From a checkpoint of a small transformer trained on Wikipedia.
Size: 9 layers, 2 heads of 128, MLP 1024 squared ReLU, 7.24M parameters.
Training: 137M tokens, 4178 steps.
Each number is 128 + 32 x the weight over its row's rms, rounded and kept within 0 to 255. Layers, rows and columns count from 0. Numbers have three digits each. The size before them is the row's rms in percent of the matrix's.

# up: layer 5 MLP up, 1024x256, rms 0.151, rows 1005-1015, columns 128-255
# down: layer 5 MLP down (transposed), 1024x256, rms 0.146, rows 1005-1014, columns 128-255
up1005 100:109134144158068103209142112166080122096146129060150137190111109141154084139122147057140117114100091098128191119157162133127130134093086060101071130159144120140095157162164093110139122062119090147146135125177111127145155103155091081130080139114163098072152143111130074173168120125134093101154142162089184124077112145124126132101143174097146063139036125162102144141171168153125146161119
down1005 106:127181174164180063114087050080106169136129102110133178128084115165163085125217185149097177079117177143125161094118121198157122102058115131131135081178106046136061125126121134125038111121125139052141130192140142136158182193136092138159138101142115096111133154102123194150141154149132079122124147141048091113158170131104123135149101176120081137149129142158149081136129084106157089120162
up1006 090:095143223074157050095111111097141102170068068091143206111105132125113129190095147115091168151184098111098105156081138086181130133136145150126151121168147111146143123166131155082114082136109129076132127123097097109085104114106057132095141101098106108169124123101114184101128109149062169191090108104136112168151141158166122142130140108158178077088120107163148121143132120137113113155105
down1006 093:144174133164117131152092098177211127078138142141170131097092131146150153083113098155154096074087117142111100178225117143110116083125131085135121159111122163101099167140092144114149154161116170117135153153146089133121150106132163081125090122105160069114121121143094146185128112136161121135195178113023155158104171155085103114155173107165088138094117152078131153107107108083141168155109
up1007 106:119177099127164134170147101083160187152120114188166137140161130146128119154097136124145147101098093134134142092115167103168156125132086119074113172105156185114140146126145077113171169140148076092130134138124107212111136158101156142104139088085190146167110158111177172150107092082082129098096153102119140065188079090142151111157123090149232126165145159054055076094112149175160084055120
down1007 106:140167098123160160095133138160127166125077183143145156157173106145145095058236153118105113154150122106157089158128072097094134109102116144156186178157123081135164097107152131169127121149132107188121102181118128148122145169108199062051182165147138116148131079092103195076141134116073090132124143095116122116118106134121111107133103087112147126176126141161112101134144177119097114126210
up1008 102:092175082229131200078118114124135095137150140132114177139146137138142153187066147099140148154121101119128165111152165117100134162149164133117103075147167107155107156102087136118124146161100158093097105117063133134157117124155102176065106066130115109086183139087111084112175143153092118124134125100129149103082101135158127133143151125174154047176111120153160108159104138158096132178121
down1008 105:156114128080137200156100134116117165106091115139084103169091185114088102157088100110134121129131142147108099132104120212152048126021129165138115175102064139151124107046159111157159138117124118145111096136129155103080134170108158166156115132095143062055075065131132121142117135144087118126112149111155135139072121091141143182141145161103144150121135132189126058184102122179146102140132
up1009 100:148150095174157137162148169050181125129136151122146130168095144122089170080084124160091164128091112143082130023158152116099057145139115171133160123154143097136126080125121138060161135144112186174116122174132107142086092106133108132149138140083072111153152152138185146145190131108139105123135088181108132082141111118177143184115099110050147104107107155159127089159133099126113141116125
down1009 094:074175210140123187132116128181149154149147160110141109085162171107112119120141133154153142135168186148087158092179080133127133131141077068172077120075098110120134126199151126096070116149141147148162091113128156181168140090132093117112139105162107166142163119139129101170172124103148124191127153116191091134178104155140142173123117118139117132131121128120083155121113170135152115101134
up1010 096:089168069107089119089101150136082154101125129108110122094135064175089161164131153101136146100140134069126113160141063099153183152135078119129124141118110144049125127120093076149062130113100126092104085103092127120147178122126106170134165127156146134174122132134064170114118109148123138096189059146132117140100110090115123159183154121149146128132106121136126122115146164093173145121173
down1010 102:154139117158073149127087139133131160150103151135132089177133112159117149098136120170151053116136138160082093155141094141110118193138120166077145057093184141137143192138153216128141156105102148141126090141137114139063068152145157095129109125135122127167129095138053111066129063169183099194121138059139122135214160144130094104162143153187127132091136141102146166083135161146107092117177
up1011 101:091113128099140144117079099147146104109158122174132137183062118120079105146094133085150164102161127107115083142120186184094151114070084137129127164125082158162151147162119115100156091143138167120118096123121132148141134119091102150090138060158097128156177130094112158204126159138182174159170129137099115118142169115222080095118144140147114128119114130034147104114075106190165148085130
down1011 097:155129111116088130146107173172132137084124141134133138163152097150157067131142109102095115071124098091137044162085118134147150106092074189086160118083155084103144097151154169118148138142139120114128127139169169200106104133122151121119138127115160131160135106133148066190099093179151183127133138158047121138081109163174151113153051156122184164128153173157169133115130135102201104133105
up1012 090:107087151183100144130070097114097137128184115190138108124126172165117147192166230096164117155126132105123155180071102126110078104147079096114133079138121097150140161164112104079075143146081160169105109138136143169205106100091156071194125046105097183150175135061110100091164149140074172160126120070131088064097119122102090141118105151176067156149121080098091147159130111149168167150100
down1012 094:157072158179033143126179151126164118123092146132154140143173112070148093111080170135118112102060136183189153174099156121133083172114165115142161124123129120177111053164151152066112148100084136170121145064122186117145124147164167089162116190117132109120126147077133115145104173158092157152107045134132141113063157122178113126148061153111148113144142186120057151151122107049082107161116
up1013 099:130123087157099134148098123075162109091115200162070178094122142139103192138187155139121116137119131158149124133230172123163153139153086142114168118096197112122119185114069096152130150095117157142130134098173155131123090098179121080088084055148149097123107180128178142153114113153107098132183147111113141193156101100079174136083099046116175105131125058162203105117137161099068101069151
down1013 100:155141099152147104160164170130083162150119148073098108187177193084211135155131154111137138145114162169115134082125082189121128172145096166110113139117173099090136153132109210136137108141146116097101105066126124191130138119164045111161132140111174066052174120029129126067129101143116131067134093080152120147182213062140114116111106171159123160166084128103126101132194138124142103137105
up1014 082:193156130094213122108086118111143108094076106146115163163106061142115040134164151113126109095143121105145110143106094192141130082081115095082129138141117138135062102131133128090125125142141207089158183177144092181074114131099171108151133107168127188094158157097142123159146095148123114116123123105115088201122152085095072152135117107098109138110129104097125144170153166071155082132101
down1014 084:086136155150120137097135095125161123072158160166125086091127106152162077077106146114126130114100086138179093149112083102107165163124125102078114097129135123163143136189122147174147148112091055132131090127080100109130148087183083158160137114095144109094060100122099124165159160150109116121103143098121099152058136070113119126110090158144155128043152170130134110165096068072129133120146
up1015 103:107115128163171106160117132109082134123196102108099120117148154158146125113118127104105201116107129179152123102118092100139064113145138122168128130143123111098165151161177117154109125142177113147163136125131138151096085148109107100175081078127132115201107133119114147089138095147164102177153140102099122199142156115125129131114114084159132143151130110099182098128114099124189206123160